Weights of a small GPT-style language model, trained from scratch on English Wikipedia.
Size: 21 layers, width 384, 6 heads of 64 (2 for keys and values), MLP 1024 SwiGLU, 34.6M parameters.
Training: a variant of Muon for these matrices, 271M tokens, 8256 steps.
Each number is 500 + 50 x the weight over the matrix's rms, rounded and kept within 0 to 999. Layers, rows and columns count from 0. Numbers have three digits each.

# down: layer 17 MLP down (transposed), 1024x384, rms 0.0668, rows 49-72, columns 192-383
# gate: layer 17 MLP gate, 1024x384, rms 0.0696, rows 50-73, columns 192-383
# up: layer 17 MLP up, 1024x384, rms 0.072, rows 50-73, columns 192-383
down49:467501527550485560545481389536470458519513584422525484509567587498639465541429505498548533514595490428443497390424476521503537477482525551481513533572536582429466492505476503451636460503473516528470541472474585472611523587541446435568451453509437492561457472535466473449522459479460507377522450634484478603533429509509528514477505501562507471401468550476489457432420500502408451532546513488522448497443533515511420456436507595534471466474514475560475555551513518568468467517524559541595541470406510492543516449473555445559543527566511439497553515560441449519482440481444598448
gate50:448511493443480493511490464546550463462453569460478593469478519520520553455571485529490502526426508515472520504513532567574473482520588520506547547466479465523500429570556479453465508497523498541490503537530431509494522539461428556460465547469491459500527445511520526481432559454469467498532476521482562567547577488436536535556514528440533487448438551640410516542440475510491502541592456456538444488541541487470580532528456463523561469510445574433497550461499565537534499575425493538420582511396477403485541524378467495549583460646514491391417479535580424498408546530452447479
up50:568484463503507545498421565540531490492523470493589440434505481497485548558574504503443479458497570550486478561493503505462488472529478601527452398507536487489420493548587489398539506451502548472432411488397519421489540542481495520553560499503493545453517517474497441504488451517591513411441438442535552488530561535509502417430560499514531438459445616458582472452506453498445473520570446439560499480362541517510404456509492474522538569474526548513496503487461446491535487436538560607466511457503517477477587485485500470488525512401590548452526499406552513553532518494426535493
down50:458535527518542404541496547494407527620460509593527443467505456542491492495518630575450537516473484533427474406502475465514487435501513469612479388490414524460559458535560535470468450488587527570523516550434497503523558444545494510572417554500421548562575584428455532510495430546520547471536595526563490519529490573508552506558504458485445576629491509542528506513528440436520465470494447599514517501451511550473503549545563587537484557487467447420517599521513540468496518500499448557524546539504476461517566455538481528577451485509584539525460471528492596509541481501451336464
gate51:606457523581499437505449519455556510511487530409482542589500505461408435494559525505616661508420559452535502548521606509580503525590497572519423554488389494608540504503571474466533452578550518439477405509448461532563480456418527399447481461477495398530414407576501419460544525431554542539533554450483585523511467539386550454524604530435520463540415511530491533482498491498469496430447521527489478483479505497501489560395546572544550435525459534506515479542456491609454490551537436529500497454568554419539463520525456356513532494486470493451471479506462619557497462560493488559
up51:444572603438583584423504449527558503406537536535566568531563474594417437542563520496527479372543435516519490407483512554506515474505431575566530419541496561546491496508450495503535506567429513472528505395486516487511496493497632489510497497493485499434526445504397517513517534557569533454484509555447483477530529523509493451487508527561424534451521478481443558489487484537474459389573499486619560532447564496547406434434608438583482444590466583480556473514488549449558508495484497500506398536562483545450517559520444645518539508532577569517410465550516514517564518506456538493
down51:552492502486493536487492474519537526542453539543500487542564482618497506395537546437516539571425482516539548565494586509497476544519487472481502480549487589468476527424487536546480539500487530424491455507444475464494533506515551466462550503505497465522465578423442465548536568492444516582534518493564492490580535464527499503509571513503553546554486527490448525562438515432519515517490489442559515488508575495576514491529509492408459519501425499428495527475468436515526508524515489485545499422520507542440498485511550536585563499444496600544393495514480495514503553456502507519
gate52:430509434549536434478459413547490570406471515384468450574513481488405587526537434539507487416484514489496398457540459473546513439540546448528507631522536533505524492511527471516532486467472486582528537512464529511529516523558472533565502519517507544450448538494513572500546528542511428554477463556457494577427431590589400519513473563535450459520558522492510573435500482499548501592520534509424436561519484418513505501514465493565558547523465516442501364442516551467496389454453548464449409492464543474503522494527585488481465453571477512489539462534522448499547535469481434433
up52:444462418442529552508505547495536592459549494540485611448426424495562442493535485521495419487574523482495507503447466446506585413516390490477415436511507508426528428613563579494473481532412428493488486469510534493437529576440503483520447539474467527557449488533477479520486375517576471453491452544521539563560559574506488456501460476568484542500405473581513535433496510520449480515525526534459568508467490458475504427490509456511490575559507478386534456426590493524543576555523522522526432516447529529517531497549604473462532439429504615402490420516532489490459498465484432480
down52:536480497530456433403523494493476481576551509434488495505514525547436567502530522524603538504472482495517475417454408424599593562627513490566516524443476528465450470491521474538525497528460464540522471408454442450629615461523467444422531502466512555433518514528511590483548451576456507458542487518460500449508461487528470438492501430440507496501509546477621495506504479443487516387522503470515556518584504504495536534480521535499608550511544591539493447481526471464467526415518556479504517565471545480443468484500425570429486647494506467511529480486498579422518541537531546471
gate53:519529422545469493570505502509455487462475507441519457422442500497551589596453575414431519501416468544433511505543566562558570502528497461497488503449447511480550515485497533589443507483576396442545539486576449448407535473507551488593511472572525436444521437626476517408492486523500527419502632467399528484490486449538439619479547556477543417480483523518410428485459490479519471501510527477465565566378348473505530485517477477435572431486474608618431583437455498599509522455474526459582603506526500436551520543570567492484545469497427503368525477529490554463524514524428539474
up53:522530449466495494480499490505469447505524467453481615529428516540483443460483520462517483555466502566527476485412520482476518506517508468471531510550446454546362453506495424423530417542495542490626487546427417505549517492480511495481512545484516553566619488494462488438496500496551356478541471557524602505442538485483479499485396555600503388462537534480525592506519425520502493504567359519527539521522538521543547548500488501420462486545558479546566403515445445461503546472487454524527483381565515559468573559469497508453556554505555618449485566507600503463493629495435487572
down53:513514486517405448465505398450461584517514512451507468424483509523369581484542486446372462504470494497412561460466460485510561556520548508543496574508480559543485572521472399511490541498510496599453536478411533463614526518500562425512472494442467409504564521552492481539530525521529445475581487494482515461511489563523555524531532473436489444500551474538515540432490502562552529508449535437485214430521530567419416496468547541472435527470458501510508510477513521537529478455529555479440457521469531443646482504441396557470397470457425556464494553460560413532487354458525529471
gate54:421492494508541530481556434532504517509568447485450414379466496451574517450546616594518506530511579612570580534575496509613542543508413503392547429575578500463449445480508458546552501404423462546464539564546535449506516497515554637489494534532521518538419464542478506498532501443452557501474444550535458518519439456424508545502431492440507497532483602492523493492501449560538540511580579563468500438503471480467466569521508537501498570520475482541500485427494415524397408403458487447545497525490539524535535457551433456385484448486601593443631486434549602431523500472476497479
up54:510533528512419517533487495406462586564468571475562514488570418562529551448513409408484577455518470421445451516458464544501500539503507425506545474547515455571533555492489392503487527536438420512489460487562532514549444500539587429469507424473470545544507510620474468539459420577525478446566484547386508496557463536438461529391458491444502506505377438539496513517489451545478531423498500530556453391457579565479521499488503589549514548459598538466436574488485527546486536509442476519461551517437486488422455493577438500628492475515425486540551467480470504523481530520429575520
down54:497425589551574500497421441504520461537522517538506518494502505491533410497468493458509474499443585454484560388425509556506479533421553486503532451450484504599524442484594578480516519531551551560487497468509492511508461480509496484515524538479484525509498444504433503563551499499463598476500529408584457528472526467592490532568547452563503463476517436557473544450484526568604504576469462398453326573492545459492511522497508470524505471462485525574459520526454445465606583417525452465519501513544460418516556483438515552541516542419472502403486490454448450455474560529490404496
gate55:471455470451459526561538511493464499556449592417628516532543492514558459572498486579487525538483438491498571446504422558502455412553462643544469456481551567528466431555573538457559532534416477511505535547423448440516455467487473470470412537401422508456509457552546484588531609513571533527511558451516474438472501494426470469480489572509481443512462542562436501531413439446484484440521564504486497573443523491535535493540473453512480528557465500528512448483529472479495466481511498494579490535470496524543470527449434537403561455483446501426427509527533474550488531505496537568
up55:450493585414564482503495480529418499420468506533498464389550505441491491420479476556430441557494508546495596495543401518475484471461493570416512574472576586503441435482548377520527499516569480507544456442643497511509465476522439470506485467470521554572497474613595505513482419445589526529498490447510485409486499469568469420476537503498438419491588500426424505396508492497476548493527515434421512499494571490441503455497565483439441560503470536573500458500434353497386539471565511538448478490500485478442530433488445484465503551503506390551472495548532498602507552459471536509
down55:581471431529422453518467501538363468493473687522533537553512439556476518549461560471531538455487488494483488472453477548584508461521482436482454509546460447497533507533489480494457526482403424488414602609394560517541493490495492543472451496541531455434538436561427521544437517524455486447425507554459480507463635513441626438528512571509557568624530505412462510539495509538509538558482448467450522488510498530536592412549408512393527445449427469483554475455512467438473468434503471411363501468512501526574496461491574554503444482472521551515521524508483603467475530543488553550
gate56:525473481446594454545405476534543527504517472537530414528486492436523573463540469471489495449450476515473538492461400444451541444521531524469492510419583434485423589482553457556540530411546527545484510458458448554500506516471583488483519547481430464487472451519449375533515507549483522437500531431563496472543449587465535546614551418446409533560467444539483628555524536556481505460463523525471490531552548484418489516549527403500425447528501527578455502573510526545502562487591548461482502467461470568469535522462484521517568489542483539614532559559456469521527502448510542528
up56:445614476413479556496519490491520487558468510505473498504365437556521535535549588417550479563518436544540485455473498504514443579530552494412453471419419337469527568453569475462486498575523474441523479473359489536452555526576589420430513447467575495549586525579454477545523518506458524501457483444484551431529469533521410499467493535486466512535500560453498421460526513433524554489481500489516581562472529488494518551506410426431453587499484461498517521506508465419554445508523455613531434528560453533437409447414562540480552529508595511502553576519467444457516537502567500487
down56:561617520591546451442547578437543546489459508500484369495514538611456550516529508565513422514542516501420555442498582400534424447506495480526443524541474485463463524489485590588455465523543540504567521460526501526459465462584551586473490393576453576406477430571509538475520526426510586449585515432488446534492465480577566450487589510569509437460590438496490638548473533548451479554469563555550464407473388549470471544493591455534520502555440452510502452542552529444507532507483536490549474495524511563474456521446580573516546514517388479515506466474474457514504420454588491570
gate57:495547520559566452412515464517494539502509509496457501515506569545444519550427618549403553457569504484520443554516455547522592503505441567447508435599531536444465492409516505476485466496507524498578456522506468415436465454474437496516453510569482455368493478510480498481547489415519500498490472468532525470508540478520530514453387451506582560478471516579445439483503570525495552468507566495554461514471500486452532477501406551437478516539395470499436487479501517484464503464438425555504467507506498448524456504516491500500533502472495547511481474472498524514411511517392552498
up57:480480551510483530495516494504567429513450443409445591495565563566459524558503509459411476463539471512515481454518461520653575430524458551491517412530505493479538480457501423496442525355517486466564441509549523475517407456500499402550431475480473439548606503472539477486460530427484470468541466402540542432489553516529571523437439544528439444447552497497530494582475502492485459513492520510520487472413483428458457500504364502557436537419454551511451496524469501502456499485444476460469471450438478464471444602407454520457482486496495538486507465387495466499465526544397445515
down57:531406498466477479491505514498460535452485415543534457513466534498597515459471514487495504468487470482455513462514562587514517508421461458494489500470563562456518495582476532489546471521471473508557556521552491563393492475414483502502568485530577534531466515522484566442438465571496489483519480464453507488452542461555527499564519454517501552507494518537442504516504471539539510528487432577500475478499544502577546443551559489521502461510491436460542510482446517519438520628483546506466450470537448551521533457480486465486520489514456497402563472599485573562532589406483580535
gate58:412546485579447506627460531486450592458492447497529597568469547415483443528482467544557500550575527511481574455432513423415576507483545470552534622356521516486512501539590484430491540523508522460505498501467446459497473411524481490475543506544455541574488485424464503446451465516445464463569461496419507490526423544497484576489528536500486457468512518478445505452588517530446487561600513554482510491484438537483515636448482470476595469410472553579430542526491528600503520551532495349554510523502439545508521484553459531445463488517530512428601519537545457480556530416506570397
up58:486403523464472608433511583531472477499588550447526439489489529504511500487492462441539456512425559434554605551483465607542632447511568528496456445535531479494403550400461540562519431536531436514497507591463508441546548505444535433492496481491473475505469445487564520435612520507490573504462490501475454461578497546519476543615429482524468549452541519527471451510538445529558535510474461382446415525511438538451564450548579503512477504436482492496560510430496500453460505497457577479470529670509544481641493507541561457589575500493445431476573516607535496486532550499417406545
down58:522498531454576484623509440495483552516571536523506484519481435564480555529492585469574512432441442621544546543466506433452415529559426514451609532557545533516546458573367545487471577496485508468544465517556530563564562475461562602435442516584561544409492545511500576456538540498488578431583480509539382504499568439474496547523513525497511463462482467543475512568470507498492422491500514454610540508524620450523496392503546495447503518473549425465514446524524535461426425564491534545456490548503503459509486528568508495488472465509542492492506425461537489492404581479477499483
gate59:558414533593470462592510533448552489479468560512519440514449500518502390548447548480451521473571478470460460461544564480584526424471477536538491499494489598431500511498423442471499509511549522422540498462534543412514474414440561544451506370544523485559563569380588497518520544561531463387473555535481545461480421564475582417407433610486548456507494524507586409482489523530535514496469589451462493612544488512578524448520540419544499413579557530485488510489542543456573546477530434439562472459454411537511550549550536525512570492466492493503514517519471491616532526534612490528
up59:541512533465471440461440543482508503498471570557561484450459511489473442526498435472519509508488460473478507608522621483486517498547501458462502492472504529550498556566527432529495532519502499527515569611483434486529512495560423425471512424537546466536487541519493397496480455488467404469439555557478488562470448503534444407477423485588553492475569481553500528511527627426438447547424558456592490544505540516505479437537516499471522478502547489545402493608545479443512492531577504548546516504460514462429466499552592499572534482523563504508443472535449531566417511487458541455
down59:519541484483564529516575448573473505569523546484449525480525539485527516504395511557485575461388468477372514477536481536540538555534490477512537454462579555518502450413607540532529495499479527455523517330472539510521432450528426443534564504437484560582473509467534592542433541582349538473499569474525482522512513437523548502477629491563507494422454521420476456503544497394580502535481498489523498540454552465503537544498491496549473580580431515454426471445509488615425471431504441502478427522550562482536502495540503480558484453466518487524512526521479408485514489433406619473
gate60:473412552511512520686484524487510534524565454488495514467545517484528430434470597455501438468470509552433511435570450467453487556487443358463475546479547480496435516568458505451516559458442518531481461490482573576519522559559561499547562466534524415529568555573454423589534525525510525516450549519469482471494527470456523627474478474515466462548487533558421470498518568485569548482445540483420505465461498359525459389414486454526566502514482461504510496477506500480487456502526545553602495486467469477475495570459527558485436535613520496517431537447444579509457494456501397514
up60:514485452455563527459554477497375550413508362517521583481500493395510489628484508484567445472469479519410474596443568459522402465530483602433492511515469561571447587569525478449486502488582445490513523486560598560507510446545504497502486473538493493509461460513540489613469564456608475443532482555534458476441472418515469420505529512523496537595435503472653496481530457522538458505481508431397512586528545505492380577472434499473505571477594537519483546534527467539494521549584515555454450563505397511508496426474482482532497396479451552542431431521578437558515510467488502431
down60:496349451537523463372529483527492469494547418492445446544482505576408446504504505506467498563475516574438423541489555466453463494551590495533473447497519489407523474445509499600487568475543530532453524475600528520506522434485546462459514598451470461614540496567531552414474572549523536533561506499454394616484495475450422514494515579538494487547475460574485538501520528495582473418527490505488417588516551555497421602522549445526507601517510501550358518422514440528451508420494479503587467426509470488513561539487496477499499497561459442440516536558442468448452505546519541437
gate61:429506494512484482512476480553487544583475410549449551490606485493500439582470494475515408519557523425550540484515500459468512527419479521571587410439489543552479467519527529513535564528498520550412499507525526444475425533485535497474523379563502436585597505454503488462545510503458493593533528374507479557509543557442527419448501578473489453497457495455470511555435516546545456511450490373527509511564490384467459467560519523448492494544446522419489465481501506448431508404535520509487533459479476500558498501489532577506502579488516445543491531610458501507517558514503462447
up61:465561528392556435470509505509453440576502529468472478507435462458536461508472593471513506474472465587449565511520444557548494509464478566502515459512581414515445529528409489565508562474562473529443531513482464468503492548507605518469416500513501421497383492517546469516503529468448519465545478495476451452493474584590523487437434520426493509612529507545480541518417516420477480517478490535511558393546608447464498526486478454490535437539507452464543509476570457648537478497522507611550552507471507531581422477494469576495464554544461485554510473491481471612461499501589458559
down61:550450458521558513543474496462536500492494458459471534473440530465481522514539460597480523490421495422467485535490514437459578635510416488611483520530487523427477418493529498489461424535492512577441519496534500538491510483498549457445569552528558483568527563468605532437439514512516582526495553448511484533504432467510470487537640510508509519494513473540609474483487533489495626557483377436580484434405512499466525523535453459430517511547470514496558436571602459492475466506507474493504496460482481556457546502441610419465534477537495474546579474564506510490504440504507514507
gate62:557499598500563489466415517568555469480460591497585474541673494518490518489474423570541490553523528533556570498598428496513442563469481452439505444488432547494493434489447471503447502493494497481488530475539524556443494516538497567490494494498426549522463552447582454508482466560499626509545477428404490440531500476466487557412545489497423510520480497466539436475568450466443440419538537418540450480421502434520541567458508490557523603516429470510468621454481525515465518541337529485472396535526507423453577499438501527522560551482505470413580572482567505539578532458595511471
up62:544447557492471533555422509505457449482465456553506465507531474507546459550408634500460459503569510479450619475553524539497523446472650533451414517483530542444533572487542477556413447562519504536512520453444429437509507433500488539491507571481526452528433492519559404503395487454382532437510582497470550493505493430537571512445517483501438461489518602548430474460575402537552544471461452617499545510542469512626458569404427518500516526452520510497538552500429499491546482478410511538599627548479513492504570590492523486505470524556509477511518434546508495476474515495475492457
down62:512555503540499579456530476438486423509565543520524588558452511526535468434547504453442561515432608488458477496544604589549509502457517502455498522517543514521481611385555595423484505511442585516431455608471603436482477584468504470573563464463477470469395473481417559466501561538455476519604438528439475507500437391380523507485495463524486564499568605488495470516440480534560504586496497465464528457444530519467604478424571459494488508594518467532589464547505485422554514502464494468437383446532444455490563399547425513462419524419489462571355455522493486537546503483579498501
gate63:458450518610658420571454524530380494557441446417492478543512478519500429437481489500406442525519522475440554404483474426527532519441500610464574497443505472598463528507523520507462494474579506554504508429507498462506511503535557479613535519496528502476535521535574447488495444551587546539516517505493528520570473474520575542493552548516499404465426523474551564555497509603415542487460446411515423643414484462539385595573569547464485491523462488485412523408449447513546457497577446485426585442494591532425548516491436446483398558531329497556599467546617437488500497378488494510
up63:467484441430441498485496662419537421548431518584594536491440552472433542456378522617408474507511442532459463470541595513527458557537508543519523524529465501527427514499478541493517447546563446501548540440502508519559561547507514572440641570499491444503586465560502477541520415493426609445549481453477533564421365517459441436548514489446398564449574512489582529468512493517540589491469500538457513505481535583500494480400546536536441514451385528495556578401458521519529563457477498518461537438486465551452435503491496490471488460441466413510514560513547554598386489492549556506
down63:480531546452475517473508513477509474500518518503502530415464527467575483636587453445519505498501511415406434456555497448532527528525523451471495467523486362462528454552497510565511555515451520461564518582531579488432491530471467539496462539478496425516539462554521476427603499472518400472564508566424456450528536456450545556477541494555552498516494496477533541485525639479514460509512445467577466553587459511418483459554498433579516452557463495504641428542531511570470427496546475415580526450487531476478594446498483449541555457465502507548406583506464692518419514485504375440
gate64:462513492479554540638552518493477459535436544483504525494465561546546422487550556492533399507550553442483511555636574439438440477575574483532563454501491546534417431546538535516539458555424487586474584487458499529469532614476565350444445528532526415519526553387546487527488440545611530639471541524434479534586332508486554498408480486461560437507382491458570571477523543505498525498430499474507473533524585552519538385538532426472444432523536469486419550553427552409519505554521454513536467571530515498476530537505559472551530534489538507481516506538503539500346437494561531460
up64:431396488530460397497444533464418503440520461585513577481456495543501506543510620498499494537490447491487520508478537572581445587469447481484539498508439510570480504438406491528481606542537446555510501481494504543443509538525520510459526532437490572486532413484477471574537448519507576522527463571481454555453423546479496522458502444528480537528536425565557476452436664421561468522508570553480520458480422454525449522445495396546482463509520559516545609551477499473536459478615393465408487540566552454472537561581509492521548524564520523526423473543401469515442473539553512495
down64:522470527442441486507555489469507512552534488594471556458548569580497509478584426568424503497518536545503562440526441517562335542503516516545442493600360450466462466442584506537493508469519553533452545486497532469556577538460519463532568503505603520525508436536479534539433501535488460483617573510500432576477491541563538433523416486591497535577479560473521489449436449537479477517488455500483471451512477473561476433567500526411427591493558452566524504522521551484448491500509439499476451536550523494526558560532554442512420487520553478410602538503501546540434557437508511463
gate65:556495537488495601523503594486484450508391491419477473573467539428502459511508475428485510584483444488481491575497505507536561451444508449532518500449530517465579531513479485474491567532565522417509534529479469502503589523541528481481499590486494470473519436495453447501468478502604509432517451442549440415491560494496601503523515493564412501509434502420540500508401488407510532382356571456501452510564538550473497568445567445511485566545462576489480599475501570515599464489570467517465474509559465507518499438483497516479372453566440467512532529507520515454484532439491547651
up65:487438527487597511485535520535607511524524457559443556455498501536501413496540465571418493530525457597571472447442478597513399566441520587409543554613409522431365484543480446448501530491419437522383511529581505440515369556443482552474458470559528597491514537493503516511415536495505460570488574524456522478442495507536443544406492540503513477520540430546407519501495532460528618521527353442481513474530450552489562561526557489475490455521572553532535529585490575517456466481502459487548499431452519492487545556482368443487563392502468487473465511488488549533544545479534564479
down65:547525542434550522444480474556596487515502481490444524444527560561478572494390419598485580612444588478527457456431480464564470607581583440416510490483521534594495485544386533463530510434493476455538545416547503517467527449501498536489453413573567612399579446545490497451378467510564583488496584497401408418445547445428521442463508538469496438543425533542476434600383502427508473471514477448435567458493564499434544418494443477429590481545602468436485435565582474539497490553493432446459432502560508445425457522478514461527445484456490526550455481477532469520481557450536563485
gate66:499587493471623474536486547633515577427401439605483569476555535490481469551558565504491491492443560489562477439497561552483494452392487510435510474484538586455474567427524477614517493524561458530457471512557512496624422423505447502448491465440525522540514540474563437545468500544385585389534552444483539563572430480510514539497511524500457405422465505396473513537506527439447451545494413449602498517593591471467440558485521510473474399459517423457440534530502462520498566609538494453443365508526454604485479413509538423477441526555407536463536530429432476441529476472551572547
up66:483529470510528545579503481542533517461476538500566535472442501449524575431477548480560500468512445566511483532559485419611534482461525589554480549449432517584550519486514459498479384565513414552515518489499499442495409473544583468434528550581530516486511459470471426505483465589408480461374373459555482481523483430484459435547496509477468495427523554473467536611404539420428405496552498485456496530590620561431473484549547530522538521454527503465486537608521499577558527569608453547504512488476412556517532388511499485482419464505558518471479561509646438405532517500444570510
down66:514477486533552462476464487435558532476513539531471535502541423476386572493522556488587477479578546455495480544411447477403489504568442525443491509489578507495457494563516510518451466464492604525508422471563540469497404467551427523468421498527480516421491449489532513551560465632487510484399554540515569511549521565462443500517495407462437536420440466472477491507494450549512528477519471410463471553431596530510564456573530467502564492479475462448538466541551553544519494554439435487429449465495484506437545482460485515481504531539451463518486617439647474530505419519474481467
gate67:532517443508435510487513482418509484470429546452496499509528467464395538510506463535583438542551411519525442538543567489446482482443548559531529585582511414509491459592495523515530444410443614504401559477472569442487541520475506520552449517588428521474536506546517456648438543475470452483532549554516428530421463495490533523502564498558468544547519462450495448475528435474570584547474470508439514477469539459419442566509501510527511437519500470486511492412457458532496497475509421562547534536479485503451526437418588382501490481471425577530553499498413490504478338536498582493
up67:567437570531514460567464544430549580550524499547566478538459563474505496565529530497495505474567484473474555456463471540558527548506544521615534497444497385510480531473466484577592570534516529496488446478529490568475535502464468561517486473439502467509520471381426486462471548497547439464551526455516429495483433464478575488511557579477602457521560473486657499503528560480525514465464495407468448462430521477466516488506624448520546453480573570530390470460456401489463512466525452465629457517478434507499466506465535441585477481542475454560489466453453455532541396525542616494
down67:509494562545472514489588479540551540465569540509452489537579472418505525505584379476568540496455465449413470558535463510441496537496529450505494527566510479506428421360518502480445481545476497454503580487515424499533560457466491528425487403529617573490526477440437482525570513562480422585543488510471455499524458486562531536400464562564477563487388450452460517424453498483577408498627506491523511494552512550483482508524512547548571390417586490533497447522534519469402549592534416431551541564511520524540472494441530540446568465542524514549577489519502428565473533508491458519
gate68:466637430486499557642491528611522521482487477420548380508491552510463453445530625540464467539444481505343506509530508487402544540445468539532472462450576492455520447466497591468486532398485516515591544523567573449536504388471510461442585528450612524555519481438564553548475499456462489457457406537503416512514496586557485446558488531502499490448570487443513543440607492497470500465522518506469489455507462430477439507594412494502550468398532511530500538485447577491486491439436440531390465524535522487436486546559540514450476532579621452524515492486575535562462421464453492525
up68:467545542463505536621484540452509539521383455490446475434572405424457528442485516455404501586599620488505530346468423644507517466416473454629490557468484557535507406410523491484526504438484561520574430647500408487472528533542486584500568476516565460520523514532442496520548547555442508350558470427486485459471540443526445517435519485472507491558443502468442484509546460485476444531561482538549484595426551451483450485395501514607513467488560451504498585632533588453478523515461597509513503468381539402492530547435572531540402478463525499534487485461502483554573536525548472427
down68:528535409544534498583489495535526457498503443500594590656537563433541523475437532515434610526442546412487493482548492509426485536494528479531379385583489471534420581512559496558536458522498536474579536471487514429435422541531399482523458452486472524539522460522476434458511563500509418532515514421526452558560477453511499516510486479521433440462468441565501469496471483428527513484515561524547527432494501546595518522466453443440456503480532465575490398509497496522420456493519536562408433457473515498486595592507482554504510449479389495502355435486592569540507509466540518491
gate69:474469482492595461473520440393518537460470436505461376535479469513457389427429366473538575483477511416469436493455522490537541566419461566537455473456495502537451513652471430573567574488545448555485424479503450510525490556398479445574469456480483535628515512496575444574586446510583494583503465493461575470520515457569486503460507527405399554488549469451535422493470453402502560493475531477519479476566547501521546572515649447429570568483472539582541475513485487508443596620381452499522556593483491437547422463540495522538535521546443458530498594443603516515493523425548536586
up69:484508416545469499542352502560473379553604453473520455473529613499465549494525437590497487589502493555521470538487520508368447462526515497507433501605498478460544430430615535448538453531495576526404578587458398469457549501468352538482474452579555478490493561483468530470529472496415416496612635491593435448426495572560520439477534558494527453461552426563460489527525536522396514580516584470535521606480428384477471555487476532496419430468515509415455510506456516516447614440556454618505563501438575497511440522485499401478436527465552412435534405523385516508516536524480425479
down69:586589504504513460480469387476524552443433467411527524407506457532503499512461589452578539450462540487523526515447532563529500512544502395517495600589396528508428586518588498568479452439456512546486553477589567569515449449450551503504551522373481465499512564539484493402460519564426492535541421468484434564559565410503629515525563450525437561490508502419481591496568464462523431548524549449555512518498502518486487474456539556450449589558492477431446539495523496497453577571494554419470391503534543498436473462585465445544430484534406515545436471445493573464541476490499607604
gate70:614529523518496439468515539523539506461456544531482497535530434514544523445411426523465487499601565523441479501435558466484509439472526429482463555546517500462377559507469533502507507562421509498430472507476562508543508494639514469484618418510518566565461468471469597448471565640534497448525546559483403452472521446461440517483529456530545482442521449520421405472519546553617530462520473556441455518495503436478464487501500449430565458465520497570583526568521472503399564541518498597477483439460591475497473435565519525523514540547488507513545522484498535462536423527395510550
up70:499461494435545529464472457503521539504411535445488514389573443513558402514486393403479541464366516484485482436561511611507414502607517499500477595464482474513477458500445511528431488499584482492483492488560587678533529473380588488493558524468492515497547523498507528477494462470546511465413469555565545452450600465537547463504550504524463529534507456552481560475466530523527590581504576503544486483570566509558438462506386490516454457445531535422539477486533502493594501554409508429483471589492646563504499479476397412524490526384543599503495491548493495462445495508502452546
down70:534481533501527541560535425571499532551498501509484496546516552477479508627520572522384496511495444376527553462472637480474499456539513482430516541565512504547516613517531477461515553576541591496531482480523556603639460584557477602602478509532424441475431455492524394492389469499473562453471473571468386405494431547548476572441566513514526608554518414561547515554488505468509603477483442488494402432526520550519459530468484517521426395574554581535484558509567477522504486433491494539492499451486440545488542531575524462494542372511400522485482499495588535482481476543573595638
gate71:479483461493470513453500424520486480579365510454499540454498577411525498513493526396454607545553582521491520504503507477540456496525521499437538501533441529586513413526489478437505538503623505522533479473450446423599386520467582569462538517484458490441402528517487439390493506568448484542550487507587573577417439536451480482574453491501507445440445478478447476478460501514444561487561543508454491492556389520552422534388490548494533482510526474522552520495483527488550456514488509414548516481555573459556534491451448554510470556501443434479519490529643441371569555482483464451
up71:420519444533486488471547479624537389550455571425545566411425496371514394529534578549446592541525422516490492532518430484620581506491484604474447456508490467518488504480547506469511608440566452508467486589440502483486542501540465534511500544532481501507473463433436532462509496512515578519482547510497490510486489589513506473625500458460475509533561472575414550499498493472421534552480478400518564502435454455532508579515504500522492426614493534432510528546501443464474481540518587558502553564585484508503473504523561476598487408520524450496494449488537445499518482496551500517
down71:533417494466464398554468534492510539521453500514528468500499403483456532487512411522568413457445528471414468555555492518439517509460458467446431544550444456473513528560462444525477535544452486486588478550427435497428468469560516463490416419363552459564554485530484594470428524531459504498427447499442472510537466491497540628526431527544573427488478545475513474482566507556513494428451467547503468557537462506516486484622552479560526449472524472559457467460409513396495543529492516516512493515439515433509478561353511501457504560555480508444478586504502529583449555476547417501
gate72:525570513579430518443499544579520540431466577505450479473502603493544482511474548540498566528517494490454468457544489554441490520561508457560449414459523489452403578626471494492487596451456518402479508445518572487518454540506460406431538454505458477542478477516504522469483547564450524498534468407435448508477501589487446482493464511644480536432565439492521535573584540559498584467455502442498458457516610578477542496546538517480521445507494461430487508557554518422540526500471528525491458474496500562509518458555375508524658492434543473472511445517437569448545489450464447525
up72:505475456519560515498602522552492484438530442566480527472570510476480550531430512446510502428433522417567469486542493454498484449585418509498527492450486539502476503463467511526507534621479511424514576386434532454493513554472383471497506449510494447454537513516587512498555570489590506524456378448453514439484557527509503509518504561468497533545516518401523495460459536510410505472485466573440505412543494597474422488618535399577523484519413473498487485530481475447499495485435552409337543514465527517552538525503510577583580461512466399449482478407498430497532528458524511491
down72:428425401425550530548572500492436488498556514454491515496428424440509479452474541529455545519509522521399518418517442606508619518512562462524498492470508570550531404429564474451598517469475457584423629503573477479519512602445465465432497516577447368434547453587540482446513538468486421543610502546480487549451503454481508529513596458508472522567485540477502481489486497584486442513442520503558469565602460537543507492393400433474524457549494450479473544529472499527535439463627489534579461517506480545458554414427532489512483501525464460453551495479483553470494500543500460486
gate73:484541435514473527463533434498505533443425514537550514542600491533423536489476486520544491553561499579540490492603550602461521508534480432522438542451486577452566465476522512513582499458538540521607497472451491504494496513356549535548453554500519481581462511539547605577542496531403461548475448471543474409515493454533494448526466504542430473549612556514528493575506514474483484550543581505527433509486398521621443528561477475462453518406513593489656548617497519476508542411387555468527391438469499453527471528504588514434578493501536543537464456488523445492506509383627470456
up73:558453583537474547457455550429517569448457513469525524509474493530450561529556523462420482557508506580442394571456426456395530534435465628519489541577523444476486452478511571481440546626447460477542423523486340541523493423605581468496505574474510442474397462485451461473476441473477482369544459486451571489596490560503511491547629563386494478462482531510509530509475469536519515539567471476525398438590454518496467475488471602570520563494462534439524496518540424510561535472455459492488639451434562462476465424556520404564502445539541402474520458530529506492477471468496466527